config = dict(
    n_head=3,
    d_mlp=256,
    norm_place='pre',
    rope_base=10000.0,
    init_std_qkv=0.0344,
    init_std_down=0.0,
    warmup_steps=51,
    decay_fraction=0.387,
    batch_tokens=[16384, 32768],
    seq_len=1024,
)
Each number is 200 + 20 x the weight over the matrix's rms, rounded and kept within 0 to 999. Layers, rows and columns count from 0.

# layer 7 attention output (transposed), 96x96, rms 0.291, rows 4-22,36-53,68-85, columns 0-95
227,233,192,178,198,185,197,203,229,203,185,172,211,210,183,204,193,193,199,200,214,182,202,205,231,198,196,207,209,164,208,201,219,200,199,186,214,165,215,195,203,198,185,201,210,184,222,207,207,200,194,260,188,197,203,204,197,249,205,202,203,211,197,214,205,210,229,189,178,191,187,222,214,176,179,221,202,193,149,191,213,201,209,210,170,176,206,185,187,199,221,176,205,234,233,208
199,187,203,201,176,193,218,180,204,174,200,189,222,245,208,195,186,168,197,219,180,200,175,163,200,185,184,181,137,171,241,184,197,197,189,203,220,200,210,190,162,223,224,194,183,176,206,204,189,184,189,178,185,214,184,224,206,199,215,195,233,163,187,227,181,212,202,215,215,209,190,184,185,189,226,194,205,197,195,190,212,172,240,201,172,224,227,210,205,193,183,205,213,220,194,189
204,200,191,199,188,221,221,221,198,202,228,210,189,199,190,235,236,180,207,185,208,203,173,208,212,184,212,233,219,195,212,211,208,212,169,207,208,174,187,188,191,189,216,171,198,185,190,201,187,216,225,185,215,176,188,221,164,166,177,210,216,187,192,189,205,175,218,173,162,191,211,206,196,216,189,199,186,226,182,188,170,179,195,231,218,219,191,203,185,180,190,198,173,220,208,198
209,209,198,188,190,207,196,196,200,225,222,176,189,205,202,217,183,201,183,217,217,141,188,191,182,209,196,225,194,182,195,181,158,183,210,184,182,209,223,188,217,220,163,240,224,195,199,218,235,192,197,216,202,200,195,216,229,187,216,175,214,198,196,214,186,181,218,145,197,186,241,199,194,193,186,220,218,201,243,211,208,218,207,164,185,211,199,200,208,207,190,190,188,207,179,193
198,196,187,209,189,192,205,197,176,193,220,218,182,214,201,196,195,204,205,181,230,213,232,182,158,227,221,190,191,170,227,172,187,190,167,202,195,222,196,171,206,204,206,198,188,213,227,236,224,231,207,224,177,188,203,204,183,189,185,198,191,181,190,204,185,185,215,229,190,209,241,190,208,182,226,195,212,214,204,230,199,148,225,242,198,202,190,225,199,217,196,197,176,194,183,187
202,167,225,204,215,167,215,180,206,207,214,208,188,215,215,165,226,196,193,250,212,203,197,225,191,198,200,219,190,188,242,202,205,174,217,209,180,229,224,192,211,189,242,180,237,234,192,211,174,191,190,186,203,213,220,217,204,220,177,178,193,175,174,214,219,205,205,198,204,185,218,206,211,212,232,171,218,195,191,189,209,167,212,205,174,233,226,205,209,207,205,194,235,206,148,220
219,231,200,224,220,209,217,218,188,192,158,212,204,163,169,192,195,166,187,226,159,228,189,182,185,191,205,208,180,193,259,214,217,181,209,198,183,191,205,189,202,195,199,198,193,246,196,224,192,201,212,188,212,215,196,222,187,225,188,209,159,188,201,228,207,166,225,208,189,178,203,173,174,190,209,192,191,182,171,209,229,205,219,173,209,178,197,197,191,192,236,176,234,205,171,186
238,222,196,173,200,208,188,192,222,202,217,178,182,240,222,202,186,196,173,193,202,164,200,225,228,172,191,247,212,213,220,192,211,202,213,177,216,192,205,191,217,194,208,205,177,216,220,202,203,187,200,208,165,182,225,196,166,241,198,220,207,205,185,200,227,205,196,229,207,198,184,209,216,165,223,154,203,203,181,190,214,181,197,212,219,216,228,205,188,192,216,200,196,195,203,201
210,181,211,189,149,192,221,184,208,196,205,190,196,181,185,206,181,195,208,189,201,225,214,168,208,197,233,239,226,172,163,264,229,186,228,182,217,223,183,201,216,156,189,191,177,186,208,200,182,188,192,202,206,223,246,190,211,171,176,185,215,167,201,238,223,195,183,195,207,201,170,206,210,229,191,180,214,187,183,204,196,239,207,239,185,197,179,221,214,182,191,192,179,216,206,186
208,190,191,204,208,208,202,227,226,188,207,193,170,170,184,222,190,188,199,224,213,217,219,212,204,194,210,204,177,216,219,162,205,190,236,213,191,214,214,227,192,216,212,196,201,204,193,196,200,229,194,220,207,206,201,198,214,191,221,174,193,170,193,179,224,217,182,193,193,189,176,207,163,239,157,217,179,215,198,246,190,215,208,189,173,223,185,198,197,221,192,171,200,175,200,181
195,178,199,211,209,172,235,192,237,198,168,188,227,187,198,234,209,200,233,206,180,199,208,205,184,244,215,211,225,175,209,223,194,218,189,197,196,198,191,203,163,196,219,196,216,173,216,205,191,201,192,235,181,205,206,204,194,203,214,163,176,186,177,190,237,202,185,186,174,188,202,177,213,208,180,195,196,200,215,222,227,191,196,203,186,226,214,197,183,207,211,209,191,211,197,175
241,212,208,187,193,183,179,222,196,203,197,182,198,233,194,194,180,225,181,181,189,184,189,218,221,208,215,198,233,201,186,235,190,178,191,189,201,202,186,210,200,166,184,222,197,236,223,173,223,194,229,216,162,186,197,202,207,185,197,189,201,189,192,204,187,200,187,207,191,212,204,214,201,220,171,173,160,208,232,184,231,155,205,196,197,184,207,202,190,227,190,214,210,208,178,177
189,210,211,198,184,192,176,198,224,202,169,216,171,230,177,177,165,165,207,206,193,231,198,202,192,175,160,206,196,231,212,243,179,210,178,202,167,179,204,210,217,209,222,171,215,209,193,192,203,219,204,174,188,185,190,202,179,203,205,222,189,229,186,199,169,186,218,212,193,181,167,207,231,207,191,160,232,232,189,219,221,228,201,237,188,189,199,206,205,200,192,192,171,215,187,185
185,178,174,201,191,143,213,197,177,211,161,191,184,184,186,213,212,183,192,221,141,192,226,211,195,208,190,194,177,190,217,146,196,231,187,234,212,216,202,210,227,215,201,199,180,221,216,209,201,181,193,203,194,183,206,236,200,210,184,183,258,172,221,190,187,177,221,201,172,211,206,208,235,194,226,228,221,190,157,194,199,207,208,188,210,193,201,192,225,191,170,240,176,170,194,224
189,242,176,202,210,201,179,193,175,176,226,185,188,206,231,177,250,174,189,200,206,210,224,182,220,163,235,245,220,207,194,194,208,210,216,206,160,179,230,238,193,139,219,208,211,185,214,198,222,207,214,215,183,191,205,195,206,159,201,196,197,210,231,215,246,204,216,199,172,174,209,206,194,214,186,195,212,166,177,148,236,196,193,193,200,171,206,201,156,147,210,196,175,172,211,177
196,200,210,233,211,220,190,203,198,190,222,198,179,220,212,202,211,207,212,216,246,180,212,155,201,216,211,212,207,224,189,223,182,209,159,200,204,211,248,203,236,211,221,216,200,212,181,183,200,212,194,195,170,167,180,202,222,222,213,162,195,170,194,199,215,200,166,199,199,179,221,216,196,178,214,216,197,190,196,197,226,215,202,173,186,201,246,180,165,174,216,199,191,187,219,198
172,198,207,200,220,184,187,204,209,212,170,166,153,207,182,223,245,185,203,197,208,210,205,223,202,209,226,208,244,225,177,206,203,206,238,225,207,216,176,203,223,196,225,203,167,180,168,159,212,181,197,221,239,177,197,210,224,213,192,219,198,199,219,188,208,197,210,201,211,213,164,200,200,212,231,188,199,174,230,163,181,201,202,200,192,181,151,212,210,198,214,189,197,215,201,195
202,196,226,192,203,207,198,193,162,198,215,186,208,160,204,192,185,179,174,185,242,176,242,187,223,204,186,244,226,212,246,225,219,217,190,170,205,214,174,222,197,201,150,217,193,235,214,208,204,197,192,204,200,181,184,188,221,213,240,216,168,201,183,213,188,200,188,216,168,193,161,179,217,226,199,166,220,212,218,207,180,189,169,140,159,191,227,191,200,176,180,203,214,162,212,221
183,208,219,211,202,208,156,238,200,210,194,226,187,188,202,241,219,226,200,200,240,200,199,192,228,226,186,169,206,173,209,210,231,171,211,175,190,218,202,212,218,180,209,170,158,219,184,180,182,206,181,196,204,155,219,190,172,197,209,186,171,193,231,177,215,202,228,216,202,175,232,198,186,186,239,223,188,179,191,183,198,185,209,227,219,145,229,193,200,204,185,198,202,188,167,210
163,201,226,219,206,196,213,179,181,187,203,224,182,190,231,185,186,200,212,211,178,227,216,237,202,217,198,214,176,218,234,202,183,206,243,232,198,205,175,195,230,215,193,176,142,183,182,208,179,196,247,182,187,197,215,185,194,187,213,217,210,203,191,240,209,219,174,197,201,177,209,205,181,192,210,178,225,221,204,205,203,182,219,184,217,203,224,204,233,206,190,228,157,175,215,194
192,197,181,196,209,222,188,196,216,197,143,204,214,195,170,196,194,204,211,190,216,181,226,176,165,222,179,183,196,193,221,217,207,179,184,174,239,214,178,200,204,179,172,198,229,208,175,193,214,212,227,204,222,202,194,216,219,161,203,185,172,235,190,146,230,218,215,214,179,196,186,187,200,209,226,201,204,200,199,189,240,178,194,214,240,194,206,182,198,204,196,214,181,163,218,196
242,235,224,214,201,197,190,214,199,229,199,208,193,175,162,153,227,229,188,212,230,178,194,219,208,201,195,198,202,267,177,169,213,176,206,198,211,202,187,238,216,192,194,211,197,183,176,234,182,185,195,214,197,215,195,225,210,229,219,195,209,194,197,185,223,210,180,184,230,209,213,174,220,219,228,201,229,137,228,211,232,180,215,168,200,193,196,213,202,232,221,209,196,212,193,170
177,209,170,199,181,158,190,215,230,171,238,200,193,194,181,181,220,177,235,207,202,217,206,200,191,225,190,195,176,250,195,234,194,240,197,199,229,202,190,237,203,173,197,185,193,202,214,174,163,216,213,169,183,193,209,174,179,191,190,213,199,185,211,216,194,192,198,211,199,222,199,221,199,240,200,181,209,217,212,193,197,195,236,201,217,184,211,218,212,198,177,193,223,219,181,196
192,233,209,205,226,204,226,198,212,219,189,191,229,212,194,205,206,171,208,197,165,193,216,217,229,208,195,218,209,177,192,248,240,206,211,210,229,164,207,202,170,236,220,228,207,187,202,193,183,196,221,184,237,213,217,197,161,193,196,189,208,233,215,183,217,188,181,168,172,229,203,208,169,233,178,227,219,199,214,191,213,205,198,186,250,196,189,215,207,161,210,213,187,199,244,214
195,204,170,199,190,198,177,188,173,218,197,157,201,224,163,187,194,191,183,175,255,220,186,176,193,223,192,150,221,213,163,197,212,210,197,212,210,169,233,196,203,213,168,225,170,180,223,183,221,199,182,236,193,164,187,236,209,187,203,210,206,209,212,232,164,216,209,203,212,211,189,193,212,195,208,216,188,216,216,194,207,216,216,162,197,211,207,204,228,187,242,214,201,224,237,192
197,205,225,208,208,184,185,202,236,200,190,189,185,216,232,221,176,226,215,166,177,182,191,184,212,221,185,213,202,206,181,213,189,209,163,176,180,189,183,160,193,187,222,198,190,180,213,176,221,174,234,225,180,207,189,215,194,191,204,221,193,241,219,199,177,231,210,218,206,193,203,226,222,187,192,183,212,213,197,204,177,205,184,265,185,185,190,212,166,228,223,185,192,198,227,202
166,232,185,216,218,231,188,226,204,200,173,231,244,159,211,243,194,242,204,219,206,264,169,165,183,214,202,213,180,209,191,218,173,219,159,208,189,199,200,180,198,210,204,208,228,180,202,200,170,237,210,178,192,223,173,181,219,188,208,206,199,220,206,203,172,147,184,180,165,193,205,207,143,224,207,243,196,204,174,247,215,212,220,203,197,177,170,225,171,224,187,180,172,212,217,205
209,211,170,199,210,201,194,230,211,220,223,188,181,195,227,203,221,210,211,202,202,182,214,196,201,209,194,155,194,226,264,206,195,204,188,218,185,207,223,179,172,210,205,196,226,227,221,204,206,197,216,206,220,203,190,203,180,191,211,181,211,207,236,191,187,193,230,197,191,240,225,171,192,191,208,207,224,179,176,210,204,160,169,158,208,169,236,194,218,187,178,213,214,180,219,198
211,251,198,215,211,242,238,149,170,182,197,197,188,213,199,186,209,236,189,196,193,198,194,210,173,229,232,197,205,199,197,198,193,189,202,178,178,214,204,188,212,205,192,198,204,212,192,191,206,171,222,203,244,222,225,168,228,205,157,201,213,216,199,202,213,202,196,191,204,192,186,193,178,180,172,176,220,189,230,183,212,229,189,170,206,189,196,205,221,175,192,222,215,174,215,230
209,186,222,236,177,202,225,187,177,226,231,215,209,202,201,172,194,211,177,216,229,201,183,174,181,206,206,183,161,178,181,150,205,168,175,192,164,248,201,173,228,198,218,184,209,203,162,183,194,179,213,210,172,188,199,179,189,201,161,214,204,193,209,191,167,201,210,248,225,213,203,196,204,198,187,252,189,212,196,227,172,190,197,247,207,197,212,172,156,187,203,145,213,200,187,176
192,216,170,178,209,203,167,181,208,190,167,208,221,190,199,230,223,195,222,212,250,180,208,214,192,209,198,228,216,192,227,170,189,210,230,192,199,172,213,196,206,221,220,166,187,176,163,203,190,191,183,197,229,253,211,202,237,165,200,224,213,206,183,179,188,189,196,204,218,160,221,195,218,208,210,200,223,225,167,183,197,206,192,191,199,206,195,192,226,192,188,204,202,193,193,190
157,199,220,175,218,212,226,193,225,215,244,194,203,171,219,221,226,196,203,220,210,176,211,190,218,184,226,217,173,205,185,199,179,212,201,179,203,213,223,143,185,224,171,202,214,202,203,211,179,193,192,214,198,194,225,189,205,168,199,171,192,199,200,181,205,194,195,208,154,182,210,218,204,198,212,214,214,192,203,193,196,207,192,194,227,219,221,205,229,227,216,207,198,201,240,212
190,191,167,237,204,217,214,172,204,188,213,203,187,252,205,212,178,228,205,168,236,232,189,203,208,217,168,228,193,214,195,223,192,187,228,180,170,223,215,202,221,188,187,191,197,218,194,168,203,193,211,241,213,204,220,191,188,196,215,213,163,210,177,227,235,209,204,196,192,217,213,217,192,233,187,191,181,199,210,183,173,176,223,192,205,220,197,187,189,191,202,178,222,222,194,187
200,205,190,200,173,172,204,201,194,223,184,178,195,198,228,209,216,172,186,190,193,193,184,202,173,223,189,187,197,211,168,207,192,232,210,185,191,163,214,165,223,205,200,192,201,206,181,198,180,216,169,208,245,192,177,187,189,197,204,204,217,191,193,201,196,218,180,228,219,202,203,197,196,192,235,192,224,222,209,219,232,181,215,200,222,231,182,184,207,198,174,185,186,231,223,196
218,235,172,187,181,193,193,192,189,204,165,179,177,208,185,195,204,209,187,158,166,217,209,213,195,206,220,185,208,172,221,195,234,207,199,181,211,179,173,195,159,211,213,187,210,186,204,216,193,155,199,228,220,200,196,199,207,208,237,211,195,206,189,187,200,186,216,204,186,229,205,201,239,238,183,188,175,229,204,189,202,201,189,225,191,197,230,190,199,176,182,235,196,197,203,243
203,202,221,193,184,195,188,189,206,212,220,195,197,179,166,209,164,203,168,184,211,181,185,175,230,255,191,187,147,161,210,186,227,171,160,181,192,174,222,176,179,202,133,216,226,203,212,244,211,184,205,205,172,231,207,208,162,178,183,225,223,208,193,175,177,190,188,225,169,169,201,208,189,160,197,177,199,223,164,183,204,208,203,154,197,217,178,205,181,218,184,206,209,200,199,194
201,189,213,197,204,223,197,197,216,210,217,214,172,245,200,185,195,204,190,219,200,204,180,180,173,226,202,196,200,189,191,190,199,199,189,205,196,216,200,183,194,186,177,224,230,215,179,208,197,229,200,183,226,228,188,195,187,228,200,198,208,162,201,200,201,196,198,165,240,178,231,174,183,176,178,224,203,201,209,177,209,245,209,212,224,194,174,201,219,204,199,223,216,220,176,194
201,197,187,200,218,202,211,213,192,211,240,179,199,200,178,215,225,206,194,186,202,196,212,195,185,197,185,205,222,226,172,233,189,200,189,207,229,182,208,201,193,162,216,205,234,202,174,181,200,198,177,190,224,218,155,235,192,144,199,192,199,225,191,202,206,195,217,240,233,200,196,207,207,216,253,234,174,204,233,189,206,166,170,197,216,248,170,202,202,191,217,198,177,192,188,193
208,189,228,194,232,174,206,204,182,230,218,198,172,193,213,205,204,221,208,204,198,231,187,249,194,185,220,229,242,234,185,196,198,208,198,221,177,184,206,206,233,212,215,191,176,207,213,204,209,196,158,225,216,185,204,187,186,231,195,224,209,193,208,220,210,171,139,149,213,162,204,222,219,216,177,190,206,216,198,210,188,193,185,158,184,192,206,202,200,194,206,193,209,243,172,203
191,201,198,191,198,164,192,215,203,204,169,185,240,212,218,195,149,192,207,178,152,195,234,189,160,188,188,165,231,173,209,229,180,209,198,212,218,213,243,195,236,210,194,196,183,220,195,195,236,207,176,230,197,201,198,200,250,203,187,179,160,248,246,210,197,227,208,244,207,222,161,199,174,176,178,217,220,242,196,212,196,208,210,183,183,187,210,210,220,212,193,219,243,177,200,225
199,169,232,198,217,238,199,165,174,196,172,235,192,187,211,186,176,190,184,168,170,224,211,212,223,176,204,213,232,181,208,204,229,180,187,245,154,191,218,197,178,206,217,218,209,188,187,217,241,225,164,247,235,186,200,224,166,213,196,188,205,217,203,149,205,219,192,234,209,166,156,171,215,157,190,183,176,225,136,191,213,239,158,209,181,215,190,178,208,196,208,215,202,196,228,200
200,195,194,214,192,202,167,175,220,191,199,193,184,174,217,211,209,199,162,217,216,226,186,196,193,182,197,205,182,225,191,212,192,198,218,207,185,207,164,188,218,207,198,175,213,217,173,196,192,174,186,206,161,208,186,173,220,198,211,241,213,214,208,227,205,191,214,184,220,171,175,195,186,188,181,208,196,215,191,189,200,228,215,193,196,200,200,177,168,211,196,198,258,216,227,210
202,228,202,193,194,216,188,215,210,198,201,206,186,182,196,227,144,208,186,199,152,179,220,225,227,176,188,234,183,218,175,208,184,201,211,192,220,230,181,202,189,201,182,173,192,184,171,227,232,197,240,190,226,197,165,192,162,157,226,201,215,179,202,194,249,204,211,186,213,206,182,176,201,176,195,181,232,196,212,167,194,196,181,179,190,187,187,194,210,213,122,238,164,186,189,217
185,190,178,211,214,221,214,213,184,209,218,172,203,237,205,219,209,222,207,233,215,202,226,217,206,200,198,177,214,231,180,164,191,208,229,221,228,242,199,216,199,236,205,182,213,184,212,191,215,221,159,210,191,181,218,167,228,202,189,134,235,182,165,190,201,225,188,207,198,250,227,194,208,223,208,203,202,218,233,203,194,186,166,185,207,199,177,233,226,219,164,215,192,202,212,185
200,180,216,190,208,173,210,178,170,229,190,198,197,184,172,195,198,196,206,199,219,203,241,204,212,228,227,206,203,167,190,197,173,170,195,199,182,201,173,188,191,171,186,212,200,209,188,202,238,214,201,213,222,235,213,207,204,197,197,201,211,186,178,204,187,230,216,183,198,196,185,203,209,190,185,228,194,179,198,214,185,200,197,211,194,199,202,199,220,181,204,172,242,195,217,202
215,198,231,179,211,216,174,195,202,204,182,216,212,214,192,202,190,216,178,197,214,190,190,219,187,164,206,205,202,220,182,163,185,203,195,223,177,187,213,182,214,210,197,222,203,170,214,204,212,223,193,202,206,208,188,226,250,215,199,214,180,202,197,182,223,198,188,215,191,151,206,194,195,193,201,211,185,260,254,188,199,189,205,185,186,191,188,227,173,210,188,202,164,224,213,219
186,166,208,200,173,164,175,202,219,233,165,210,231,201,240,206,221,190,185,164,226,203,190,189,192,201,203,197,208,169,195,231,198,220,167,249,222,196,181,164,186,184,206,201,186,201,195,219,189,194,203,174,197,189,182,231,182,231,196,211,225,193,204,201,165,174,195,199,187,204,231,206,242,173,251,218,186,188,195,183,163,167,225,252,217,161,211,190,187,181,194,181,175,214,201,208
217,210,198,160,212,203,147,204,196,173,236,214,208,179,191,204,219,181,211,193,192,233,234,246,205,200,166,172,214,218,219,227,211,209,216,200,208,191,216,225,205,206,185,217,183,202,221,210,197,186,194,145,223,222,214,221,197,198,200,228,227,237,221,199,220,172,208,198,207,206,164,210,177,192,211,150,206,184,206,174,226,244,220,191,212,193,211,238,232,177,178,206,227,228,248,238
169,175,214,230,169,193,204,169,195,203,243,197,193,209,211,179,175,177,211,224,197,239,212,164,166,193,176,186,147,192,206,196,210,234,182,224,193,218,256,193,196,225,172,210,216,195,206,220,183,200,209,204,207,198,217,197,203,237,214,194,186,222,180,236,191,200,202,196,200,233,195,205,190,155,210,206,219,199,191,213,194,233,194,194,200,211,227,188,195,207,198,215,181,202,223,235
207,226,171,219,183,200,173,176,150,203,188,189,203,218,188,212,216,235,208,191,180,194,201,210,234,199,190,174,231,166,211,192,252,160,197,186,205,221,190,208,195,179,191,203,170,186,210,195,232,181,182,206,218,203,203,224,220,187,209,199,192,185,225,205,224,192,231,164,236,223,202,165,166,198,182,230,201,191,188,200,195,168,221,210,184,190,190,201,181,181,196,210,229,218,178,192
245,223,264,176,180,226,174,212,218,213,210,208,200,195,180,195,219,217,198,196,209,215,138,189,203,195,233,192,205,180,168,171,209,153,202,159,197,180,191,198,187,162,216,205,217,195,172,211,190,204,190,171,193,235,197,164,223,194,206,190,171,209,170,200,170,191,175,220,237,161,216,175,186,188,196,178,199,199,225,230,187,234,184,213,199,182,223,201,184,187,219,195,222,200,203,196
215,195,210,183,210,212,233,197,194,200,189,206,158,203,195,189,193,222,208,219,206,231,192,203,200,207,204,194,178,195,235,195,191,205,164,215,232,233,156,206,165,214,201,187,213,226,194,187,211,179,200,201,182,222,228,205,213,210,188,193,204,213,173,203,178,180,189,186,222,210,186,208,203,203,181,181,159,210,207,209,138,207,208,218,191,178,219,210,207,230,207,198,190,180,173,213
203,188,215,192,213,190,228,202,196,205,212,203,252,193,215,164,162,185,217,216,188,186,188,221,203,191,167,211,177,221,184,183,204,150,262,199,202,215,184,233,199,189,174,204,187,204,247,198,203,200,219,195,197,241,241,221,192,169,162,221,209,195,203,222,208,196,190,201,201,198,192,178,175,196,185,198,198,201,212,214,183,197,219,217,218,196,123,221,229,203,214,203,211,185,185,159
207,216,184,192,185,200,211,161,173,196,202,219,243,214,226,156,184,187,199,182,221,247,189,176,179,182,187,226,185,170,182,199,167,233,197,220,210,220,214,191,204,207,244,207,209,235,200,192,175,223,200,178,180,205,184,209,215,198,192,175,206,197,215,208,205,207,215,176,197,196,188,232,216,204,198,199,199,212,194,228,209,201,191,232,198,214,223,207,193,176,192,229,183,193,213,163
197,241,182,243,195,205,174,190,197,187,179,210,204,207,218,247,200,202,198,200,125,199,195,218,213,177,180,191,192,204,168,200,182,185,237,209,186,182,228,156,179,205,254,213,176,183,216,209,222,218,187,219,202,216,228,182,164,171,181,177,190,248,204,195,192,219,194,186,171,195,198,233,204,224,186,214,208,226,213,198,213,149,221,235,214,200,184,206,183,196,206,192,206,209,237,191
# layer 7 attention value, 32x96, rms 0.254, rows 5-22, columns 0-95
188,194,198,206,218,209,207,187,191,211,191,202,171,192,207,185,223,171,192,214,191,185,218,186,189,214,204,202,248,196,155,225,199,216,187,178,205,193,177,233,186,189,182,195,208,203,206,201,210,208,219,202,195,176,205,207,177,187,228,169,176,184,182,166,202,213,201,219,189,244,194,200,216,213,197,185,174,202,184,203,177,170,188,210,223,203,198,194,232,203,214,201,181,163,214,206
236,166,208,193,201,232,203,180,202,171,209,210,166,206,204,202,173,198,213,211,210,162,212,156,190,210,172,186,177,191,191,211,224,190,205,195,257,175,202,224,239,185,228,205,195,195,124,216,186,174,217,198,185,199,198,224,192,209,211,181,225,184,189,232,211,212,178,184,188,243,245,212,206,231,240,199,180,165,204,207,179,177,209,197,179,221,187,204,148,230,220,194,224,206,197,206
173,178,158,211,194,224,211,211,212,171,226,216,194,211,163,208,249,197,173,196,226,228,209,250,204,204,202,197,180,169,158,204,215,199,214,192,206,226,184,219,202,179,206,161,196,198,225,187,180,216,210,162,190,208,230,139,172,202,188,224,204,205,211,190,200,205,171,201,209,225,219,201,186,225,227,197,211,179,183,181,206,195,210,195,230,175,206,233,203,234,208,193,232,236,228,195
224,228,202,235,213,197,220,172,194,200,180,188,176,195,229,211,241,180,216,210,187,182,209,197,235,198,207,215,206,233,194,195,189,196,238,220,196,205,184,204,182,207,207,204,187,187,194,159,215,200,193,222,225,220,208,167,196,220,209,211,196,199,190,174,187,213,169,195,203,239,172,204,181,225,196,209,205,213,203,198,170,194,176,198,215,192,191,191,239,237,203,209,171,253,150,189
213,199,171,195,205,237,186,219,187,182,219,196,235,203,185,209,230,176,176,189,224,211,192,155,150,224,189,181,227,177,179,206,200,210,182,217,180,186,222,162,171,196,170,235,191,176,207,221,196,212,184,243,189,189,221,211,207,192,179,245,197,210,191,201,194,188,199,204,219,235,174,214,146,248,197,204,172,184,213,189,191,180,199,206,229,195,181,201,166,192,226,179,217,204,226,215
238,197,232,182,216,184,182,203,173,212,210,195,222,197,215,230,193,215,168,189,170,220,203,206,234,192,159,200,194,189,200,223,174,204,160,224,208,177,183,188,179,192,190,226,190,194,215,202,166,213,177,229,198,210,150,205,196,174,222,195,205,220,210,196,180,206,190,214,192,177,200,218,185,183,211,182,165,191,213,173,199,183,211,214,204,217,247,206,173,192,206,194,211,181,207,200
181,203,195,209,181,217,215,162,254,169,196,179,184,201,209,228,224,220,198,223,210,203,189,209,214,223,200,209,214,220,188,217,194,175,200,183,166,199,195,188,188,222,212,167,169,209,234,162,194,208,186,214,230,239,158,190,228,221,234,191,197,163,205,154,199,183,145,229,189,177,255,205,202,174,192,214,192,258,223,170,174,201,193,193,170,200,185,197,195,198,154,209,200,196,190,204
177,233,182,239,235,210,189,228,186,173,192,190,190,208,227,217,209,180,179,209,191,209,170,214,208,210,197,197,213,198,181,193,216,192,157,211,252,178,221,228,203,181,227,173,236,197,203,198,233,201,174,228,197,168,179,210,169,206,221,208,191,215,189,210,197,224,209,222,204,233,197,229,169,191,223,210,180,196,194,184,200,191,197,185,180,217,202,205,228,191,187,199,212,183,192,192
202,203,179,200,222,215,225,200,173,185,172,217,217,192,209,166,212,197,200,214,172,191,211,237,239,210,208,234,230,235,213,166,191,184,174,194,205,210,238,167,182,184,176,189,211,209,213,149,198,150,200,204,224,163,223,215,163,199,200,195,204,167,206,198,216,212,207,168,201,198,201,188,188,188,210,202,186,189,212,211,213,236,207,189,199,188,191,192,209,215,199,205,216,180,199,202
192,182,187,235,188,225,235,202,162,245,199,208,164,206,199,185,217,201,189,219,191,183,185,153,236,191,218,200,157,193,197,179,187,168,221,191,174,190,192,184,210,200,209,190,209,229,222,177,190,220,186,205,196,201,218,213,179,186,197,232,211,225,193,198,157,191,231,193,204,206,227,208,226,171,193,206,155,226,200,215,183,188,194,194,197,189,164,208,184,182,212,203,214,187,218,223
211,195,197,183,207,213,193,228,194,220,184,215,219,203,206,202,227,194,255,205,191,201,194,247,183,193,239,199,205,201,194,214,195,188,212,161,235,212,193,191,229,181,191,207,156,179,192,186,238,209,196,213,200,190,227,195,221,174,192,205,201,218,198,216,212,222,192,226,203,177,208,172,212,216,226,197,204,190,187,212,207,166,195,195,188,212,187,206,184,170,175,212,238,182,182,201
167,225,194,197,177,200,192,193,230,208,197,142,198,199,235,224,175,196,208,196,204,224,212,188,212,202,198,236,234,179,231,180,208,194,199,225,210,188,184,222,197,207,211,193,171,197,160,196,174,208,208,192,222,215,205,188,183,211,220,208,221,193,216,190,206,213,207,194,203,214,190,212,182,211,182,209,188,231,171,204,205,170,213,194,209,200,207,189,200,149,225,191,184,190,199,189
180,210,186,185,193,224,233,216,230,188,207,134,196,202,226,198,183,219,189,198,199,201,197,202,184,195,176,179,221,255,206,206,192,214,214,190,166,202,196,159,176,221,191,222,203,206,221,165,224,247,272,180,203,159,215,231,187,198,191,227,192,216,207,199,180,176,196,201,220,204,197,206,200,203,225,169,200,212,192,179,212,235,226,210,184,195,196,202,223,215,216,198,193,238,238,197
227,183,172,217,186,217,203,185,207,208,203,180,254,197,178,203,185,204,193,192,205,197,178,205,210,206,167,190,230,198,182,210,196,193,217,207,228,202,195,179,199,201,191,184,209,209,198,213,201,196,201,217,224,208,194,193,194,166,178,212,203,187,205,194,212,250,185,240,215,214,221,175,191,177,203,205,202,219,238,207,184,191,186,196,185,236,195,222,210,197,208,215,183,228,220,223
212,177,167,177,219,138,190,190,220,190,201,187,223,200,213,188,205,189,208,161,185,169,185,190,189,195,248,194,215,195,193,200,201,211,233,215,192,191,217,194,177,183,187,189,233,201,206,194,181,214,186,198,186,211,205,191,216,200,189,212,205,204,226,191,152,217,222,194,153,211,171,203,181,213,211,192,193,186,205,199,205,176,236,199,168,223,203,197,196,223,187,208,191,188,201,236
232,198,232,215,204,227,198,225,220,247,196,188,216,200,191,202,201,171,214,204,180,208,177,211,215,220,225,171,199,216,230,184,190,180,171,179,189,201,202,182,164,242,168,165,206,234,213,188,189,189,211,193,210,199,236,224,226,203,209,201,197,240,153,204,218,210,173,220,140,215,226,176,209,210,229,228,194,200,181,209,175,189,216,193,209,178,220,212,199,188,185,165,231,215,176,175
192,199,186,184,175,183,191,168,211,218,205,212,226,205,223,205,226,200,210,250,206,246,199,222,194,203,213,227,139,223,189,171,204,201,181,216,190,200,231,219,195,184,176,201,205,219,212,184,193,197,187,199,227,195,193,195,205,248,213,224,218,201,169,196,188,223,192,217,208,219,213,190,217,219,194,191,165,188,168,173,227,227,190,188,203,240,226,177,175,221,182,195,169,233,204,231
223,185,204,201,216,245,242,190,196,209,203,183,202,203,236,211,205,181,162,200,201,220,179,218,202,197,211,194,212,205,205,197,180,176,248,198,203,221,212,209,230,220,195,191,235,223,202,217,162,219,188,210,211,228,178,169,235,195,217,198,215,206,209,201,204,212,178,186,198,230,222,215,175,242,193,201,214,208,237,192,223,230,195,179,175,188,198,179,208,198,183,200,192,196,212,249